config = dict(
    num_hidden_layers=11,
    hidden_size=192,
    num_attention_heads=6,
    num_key_value_heads=6,
    head_dim=32,
    intermediate_size=448,
    vocab_size=862,
    hidden_act='swiglu',
    norm='rmsnorm',
    norm_place='pre',
    norm_eps=1e-05,
    positions='rope',
    rope_theta=10000.0,
    rope_fraction=0.75,
    qk_norm=False,
    attn_scale=0.177,
    bias='none',
    tie_word_embeddings=False,
    parallel_block=False,
    init='normal',
    init_std_qkv=0.0344,
    init_std_o=0.00734,
    init_std_up=0.0344,
    init_std_down=0.00481,
    optimizer='adamw',
    learning_rate=0.00182,
    beta1=0.9,
    beta2=0.98,
    weight_decay=0.0,
    lr_head=0.00492,
    max_grad_norm=1.0,
    warmup_steps=204,
    schedule='wsd',
    decay_fraction=0.747,
    decay_shape='sqrt',
    final_lr_fraction=0.0,
    batch_tokens=16384,
    max_seq_len=256,
    doc_mask=True,
    z_loss=1e-05,
    train_tokens=156800000,
    max_steps=9571,
    dataset='wikipedia_en',
)
Each number is 500 + 40 x the weight over its row's rms, rounded and kept within 0 to 999. Layers, rows and columns count from 0. Numbers have three digits each. The size before them is the row's rms in percent of the matrix's.

# layer 4 MLP down (transposed), 448x192, rms 0.105, rows 85-118, columns 0-63
090:487483413476552471477379495513474502487441471509532503480451495488519518508433496477510479466437450478485494511451492501467505539489476498504481455474519479264477486501522491330408499417478513
095:526506485462457485487470468432505535525514512543465459544567466438465598440512449469479567455555493424530512470448460472523528541557529488495492520471546544560506494439491476510484471541452495
101:504541477524531531639623532533497519512551507529501549508492529547523418510506483431521471499465506532537523531546487444482590521483475511533558529592495454499459535507550561489373487485497447
103:525540539479516527503358544546522452450485517496544516482486442516549559535531413481609482503547521503483500541525511604523524429520472540484486530548463459480478521472553482549471439503516531
103:537488552486558498458496489453584508550496551544523563472476525511490537493495505511506558531506414555534494452537467464495475468507542530576473540549515529549447533580478502503497555493484554
105:507481409552497522564369492512534490527471413521453447461487438526481468484464503499502527494526469507542466528547498537495509510493461500463537539583457447536481568548533471491487468487627547
100:527527514482557492433444533488470518529430492446486513547456488507536466485449555517495483508516434512457421488507554480495500471460440530493509478447447484471515467527447638538513539525500537
102:505491410451523484499623509496471456483511465510518516511540548490510432461430534479492399488470466522519494434543508513529484569570514528551532459526507513590499470535522459462539436555494438
103:507513473566485488493496523534482536537475501531505498495506449505545573534514450527493516523527474500570492485532518515475497493532503524545526555527536503462504454544420498454515500437579506
100:499502555486501540556560557513506504510484521461485535580545563486440456540449582437539484534462510446493532501469462431530564524470499499489515489505501442464442468411489537463518394563443451
101:497492442533516408468561595504508494465458478504538506503496450497600483518500527510506462510449469555495486440489381526540516529393465492509512492505541482515579477514506495487521455497504495
105:562488533496525535508424574484500460447525503576482527462465581512514531469488466429485574494470499538495452588417481539442566542544436533565493434532532493432515485576543494473535454555438527
100:568535475475487495509602507540517582575556473502521484519436542458506454434503493438531529499559528439536521545509466531504517466454531455551481443529539475425554470519505437537389549497470484
102:537425475483490493542502495485483420461507460533491498586556473515547455532458546427482490503509560482554388459488493467504422497448520498577521501461507563460500491521542548518455466535518493
098:523540551525524478507511516512484491525492469381371456509464481539485465479531515524483522472525541594537567428496494498472566502508539497483549488461427565460451502474508518563432552538463559
103:503502526485485504522477514503519532492529544541493519450476464546475514469530524551449530477531554491498496565493476544569515478458502590485505543529523457587505519591441467492419453415492478
102:404449532549536502465549467537484462528488509539566450575518543451485477505500493491475499469499486478529445540506552487558404540495497502525506516585502578602527564455498511511537463490512533
095:514468539485494505518486482436480494505544523468512548549508488507608472476492486519489526538464474508546541529433535566473421515512473433463502550510479453455504512444497483531525511548523548
097:480463491445534520516527495512562487480566461522439406534492521486545425451453494489492509561519484507461474466427439508454524563449494554482505461456494576531542452594526507456480494501516470
102:459472440479465534489507573534538478562515451483479432518490510498454486510495466471553461502539483491453534433484462529573489473510571414482471470480423503500435484454492397536448572484485472
101:476492496429526509442572475542477508443413505458484454537447580542492497462485457452531480548491503544510461479464533510551536485452444476524474491498546525569521552505437488521479525524448501
102:505500551504550466522574482481513388506507533505500514485444473561510470474452504483522456470530500446539489488440415515484522504470565543500555546455472464391497502442506515463500480454550494
101:461464531495522547474455493510526556414476544508448529491500512528498549477592460479515543494493491492532498508468472454441536494490453577438546447575515552480555500538480521500521503509509494
105:421490463476511495556318519510551487515567555487451479499550520548507540495581546555440476528520529561509499463428512487448496487479458501563504486487496561497449557538574520474480506471528438
104:467542532555456538478501468507534470416504523531579601526538510519480485498467548475541469501528472496500508532496473431421521528511540459472517427519453532473524508523579519501535509459573488
103:472515518483502519507504595507554488523503537519515459524494503538462518424513457489578502428533536520485508513613544460421481514491416513487508518522518441480467524545509524592367510463516531
103:481512527526497490543495509507516492536506503536536436514542526496460550504542475493488541489482482494465456460482511426539434540471545513434495456548509493439596545465472449513508502529510468
100:463481546498482513458601519523550452476513495501495565554507466505449550529538461544511494537528486520470544521484536498496467540458442469434513532555491535460492549456482475461522453541501511
098:506502429470497471595426541478495498475453530517463495483564499453476517510477502509435548471472547466512407506410450613442466518439450494452502483515452512484517512555534444501492491495465501
104:577499478524517500539407541498505476515489506462479452479495447574467515495462506576516489478461481478539503438562516488516464443518481504450554508487406542503493418506538499564471490517569465
095:503494475501449508488493474393538497483470484510483541470508457620486526517516487376476488474505566496564543490507463582553433522473492526529472544523571504481549541435459447497499546524506546
100:428478555501491486460489480501493492490539590546426409484520478496478519578454443532512578539476459447530491499551510563441533486492522518512449458520508517511457483601492477496465529424596457
102:510462528499540502530464522481497501536512446500509517486547575492530483530481448527558564477586481492531498525458490359473577500470498487547503516495576429640505545522460480551515459501462466
101:538533526527536455499528523457437503603486494458490462476468522462498488488559427488517479498550503482556442507635496440474510448490481497523465470526603491588522492545544482467439538530445515
# layer 4 MLP gate, 448x192, rms 0.116, rows 86-118, columns 0-63
095:550399501487557514549493507483484519508464591551478459445465590521448546467451521491478543518478462523514539532514472497554484436556438481464416467472451510513534459497438444540520589499513507
103:481451468492449471497495495513576563514509530545473469544526560497510487515497549475498621498470500463513490455528474521499500548507436507491582515575473501518478602542463536512503544461516447
104:497497494521488468481540418462528507658497465543489510508470562570469464525494485463539505486501480604553543549487538615486516482476513506543431511436584582531507489519507530499482510503478508
106:441548449526572493514542441491486460467544541462530480450493468528494478522495470503604410482520468443510467609480458566500520545557521525476405519520479510482477476513484542546463503486445511
101:514472464512588535465475458505488430399480483450506503493464470494472386471431503521476488418491431515466494467438511542543487456520556517502563466499453523506478589480539537530447523524498497
103:500448471522555542535515525456519555502399515462496495442570538472466463425467473475515567458487544499554452476497480544490449479470502517458557529472492582530373463521478490470497506513532566
099:541491506533474485420523436449490586470511554504437510482466477511570536533494500531486521501414519517471515503425527497523555519506544551487525508569446489491506513505497568495434554431524466
094:485456512439472585494476583523481489469477473470501461487507522444549542579470423578479438450544539546522474410543529604565487530432478547578481448520495477513500488483496461510518548516509497
096:492515464538497493582497469498516592514538588470521430574528452433457527454505533503506482464504479507549478504549539539444456488490486524450471450535492413474524511494495506484458528467478496
102:468486497440548470530528584590466465549417566462517418493484450452566465450525531442483477587474495478520540512530422563495524497488475523530530573479466401492439525520505523523527517490444494
104:566470515482439540439488405545551497427497513544464500503531500465528504551458435426505521532420501481444470487469500442515487494468457468470507490493484487535475442572526541560468466477525488
099:484527474470509543536497549458478522480488461513526541490495509453515579463575534557536481521509503516451520463507517487515498471459536517517436508461522527522467471529480454548439470519514460
108:506522413499497539460508466536524492480534522542491499584437532503483449528528471448531498424533522518548455561497495500494515525498494458556506472457505504496434528502478488544482487470485588
110:493541506536455480487459499509519461533472541428483507479459497448507423474496487469492528499448489455586447464545495567463549440463529427528494525447535548534503490576531565492509528532529490
099:535479521501584527479524488485460492468460441502496455509469552430487509508418479503527498504443543557544480566484476527493468504555493536519530512466528532543453522424555458524519517477509521
102:469473488607508493523531441519465508549553499547603414471462487496469609509511534549524502476469438431489459482496513527489497467562481522474536505515569437529448504520483477435514518517532537
099:543477567499457433464499493510524506510589526458528553466539484490487503514420479494506538417442516520439491571568489489645493477484581449456497536458491544504521493480495461472500585436501517
097:495415513502521456525527456470458497490532520534449449463556449533515467497451454430423541519461531487521519541444456504482511468483515562466451526521398480436491461538456502449516453451521500
108:537427437441491484550507409523497554444480460482460532507439522425546487514469552537452486534472489507511464593560448502434494526440489525504547527520578459455519456478538566524451519469547429
100:502500529533575501528462530462429585508473481546551554465499527487553481473518505420509475494458513503475515493513500493494475489482486456504493484517512472476513554414550556475467426464559508
108:472549488537531584468556417469452526518522539520459441445498476460493529504487494506552504529561532476478418462521544493513501480454444518541432481448509501523512486512557534438471508504448538
104:452528520574535498485504472472547497540455472488483519454480545443447458511508480528517511504517496533523497510556527510447499507500422572537498414534586532447515499537475498403557502466465515
105:451472475495451471480501490506495536515474462548524458500540558560434541438555524491485529505497544480523490484490439599415499480471505503583505486485476532513471552526506530451546516482562485
109:521495506525505550492554558525514534482459536495497482465533522547472419452482530521488541498538552439535533444483557525515462553459539512526498475417537549494518573448484541437476499490483533
104:502409469498501509462508556500512552479501491532533497422486447506550549471438456521513503522603477496474537463534499599537556519473476597466478511482488516514521590504479569506403440482463439
099:512526544479539467508588512491490484503465531474525478453492542581525501437417477450482500479561496473549502493483456477483492528445525518547396471578480486447543512573496473532458538535490484
095:560487491487515502512479472478445627536518491486515467553453534472531468447408537486461508508456415523467489524428474499445502520526494519535433530470511515535464482506477506543543525435500455
099:501531540474528520522500432550525480477458520513516569464408556517560560418444580542454479507533528529441533452577508486607546520442482460505575518542504454488426419474570512534477520527491447
105:470539463513548482501520484558479541566490550503477503476490554532472453549527434567496533558470492515527457458519509517545557398536427525445534460458465590470521586463512541483532521522458507
098:519576458552566527507539431417451446511446534529449495523532495505463482469462449490534506486455506565576487456555433517461514452506470552506495511498537504518466547502503500549488501427482585
105:503476552512433519475525466423468528570496551473445451513506439563577464504416592405532450514465473463444533526479477481449513497540489538556476461461497494523553465520541546483480504444541451
101:448447526491556453484549458565517486475466557493521454459535531477481510522420534474492538537541580498515404556501492503498461470494486522540476495484528452494477478590544595486549497537472453
102:491510475515489544490548508495479445501489538550467508405555527531410489416470451428494524460566542503551495515442498555491484512420513396518516507453500513528416494519483483535511478553515536
# layer 4 MLP up, 448x192, rms 0.108, rows 86-118, columns 0-63
098:447470509441514526463538436525508554518484460542438507536568526424564549539523459477462519485514557559580501559502568506503494598510464467522459446571457513447452502527466540471521460526382563
099:505545440511493578420472535500445540496533489455469509495509488447542514513549489566498507521525477529480501448482493493540464494564496420495436565498514466507487443474506517534468537492480534
105:508522481548524533525520457503580436500456521507556501564432514527452459555548463408550477523497485530585430428529502537544531474498498407588449515483529474519531458470500476423555455519480486
102:540503514561513501468536548511573510533466520467470467537538480454512496474490442409524458532548468523476503494534496514523575520487465532572544580504531455520457468529480473491570459505491484
104:539510490576500506553530461504561582487473492551455473486496501593482459484458488499467507511503531456519557480456557546494487499517565511499407531421490557531487513496515497500488598501478487
099:520518491479519530477448551479431459536498448534456489465521534491532492450547575509519554475551484530489543505512544545528503548510485571517475505496419541494451506428506512502445450436454470
098:457539473551506514590546571523449436498510533522463504470452514421485471554557507455546451563549517516514540518535514473481546530556439470501452460486471515514457447499554516479517513481507462
098:522611536468577608470498479509453542531543516543438513472470509473531553497421522509434498477532481451494483507613562484480510551470456503555445506504515521503516449590473496533482518589535455
102:490486436509490525520529520567474475494482453512494521518464453486428540495458442435409503468444502460557539518509526487558468491438563468553501562484551509510564459569508502551520383507528555
101:479532517501492564487526509475517534377478567527509568513517422512476456475503510414473535491525556553505477484528521461544560542562513541450483545499506533511479467407481399408468507517472479
105:506485481445517505543506501501508563507486488487465524464499486423538462532495584509511496443465501503544499440454522461527525508478565474495487479468560578493520507552479515491476454508444516
099:510482524579456530521592442499503522550512545531505561523456530555530497575557496469494510528509472498535524522527477556506553485498471510535536491433523521502529519508491482504444528501528557
103:473492538514515506575489492489491501540543471492454509514505447530437464547472567472477515417568496390533425523456474497556429507523519453533441585448522460527463523466499555531541494507496495
099:485484464509540530551491554488465455432516449517483509486518547478460450512456471481389531435478566490495534463522469550487511416512498524490485550461444564499441524513513514517516490558463508
101:492489473503554510503504462509506521500503498560592498501481539519541504497485436550468507408499488462570495522570513524529452428512497516516517469483557514490532555442531464566494466526507519
104:511502500422544456463496500446523472442515448499497425429558506520479417484549472476428423495514453545498574533422446463455515455490529526462517573493443479516484465452441490535475442482490587
094:516446461527385536525510581508504587512533510480493486518526500443522513558494516494523507443556480479483496547493485587530486518474512469565519497484424488510470488446502536505551449537473429
099:548444568460524459504534512458464473519483609532535543447488450491458462495547450435472504510473533465503495479515483486496494506492522586462498494422500487533530495409493537546551528463469504
102:461566488482432496534490455528526531500551474495509497521497473514502525508514520493487568538467489519445495510520429465492421505509523506503480471448468537491529497440551399462456470501545485
102:526477444547549459484555405499578502535524521458469565505543503558513408485470488535534572531551505538506540540531473541515562451512498547511480463463462466450495506514464532445438535573494500
101:544400494600539477533561465477545496477473531515593523446515463547514448526497423482503466479496510494491486507526493577514553445506568429543493570512423526494534536482448537488472505454425516
098:545527533458499429532569526556510488525561491475527475499535543484491505422470484538575509491504473517459526511488497525566485478516500523507476435553469452527416522500440480517502508548489534
105:524546508494426511541465526426465471515514507461472447486513534538409477498539489466476492530587440538497392504487541457450519478487538509469476596482432529509456509473525534486483521516538540
103:402558547527498535515496484551462475556486542515472498476519548512474515553513486533500568587547483437489433430482546503502507504458566568433473537488491493465578520522462506541544379520510454
102:535467548524479542543545472487429563476512489502523503471478533550491489535466545546553574512438479441478545426439453479531470571523423540492419517456520483518509548507492435498468479452484433
101:500505495467565453377532512526519506538554453479535593499517520493470531488536462520425455528518489513439507454475487480508506505470495481481544441492484574478474461496460518454479455502470512
098:505482552472526545477424487502561574539517467484504462562475506432526496542499422485498525512479431529450488510439478480488443537484453481462442506578474484530513455547510491578524483488523495
099:530533497462485546491517516457458465490433537577532479502502425530491444445433497444431494595481504486541492454449517517563499536520523414522490481530571526494491462480507489484515490457496527
102:525459442491479545492501475590493505478532461457519519526572432448480493539557556461537450568469491458560547451549533467504523482518431532533622433414534576530499570558475483450535526514526516
096:559509484469496417524553485465482491441520540536503584565450499510418439478524494479507450502503461524487547513520492489458426557538496514508434496490504490482491482514499604435555443456523462
099:444535423490497542475453507531503427433513534488558479492524559462512522438456553463565458491435491465539532435459484486492469506467412505480524424547523591501527474580449501467527521556486540
101:492455495495514538423413457517519470411427510488490526495480533446573489455492532458543470463434475471527551453538528498417468472538452484505526560489517435511474547456545450530467540476478462
103:626413503567491542488599495430491496574542499513493492510554465501537482427567507544543506515477590535545579483490477537478550548524516520484535554533525478475471499447498460438548524479472547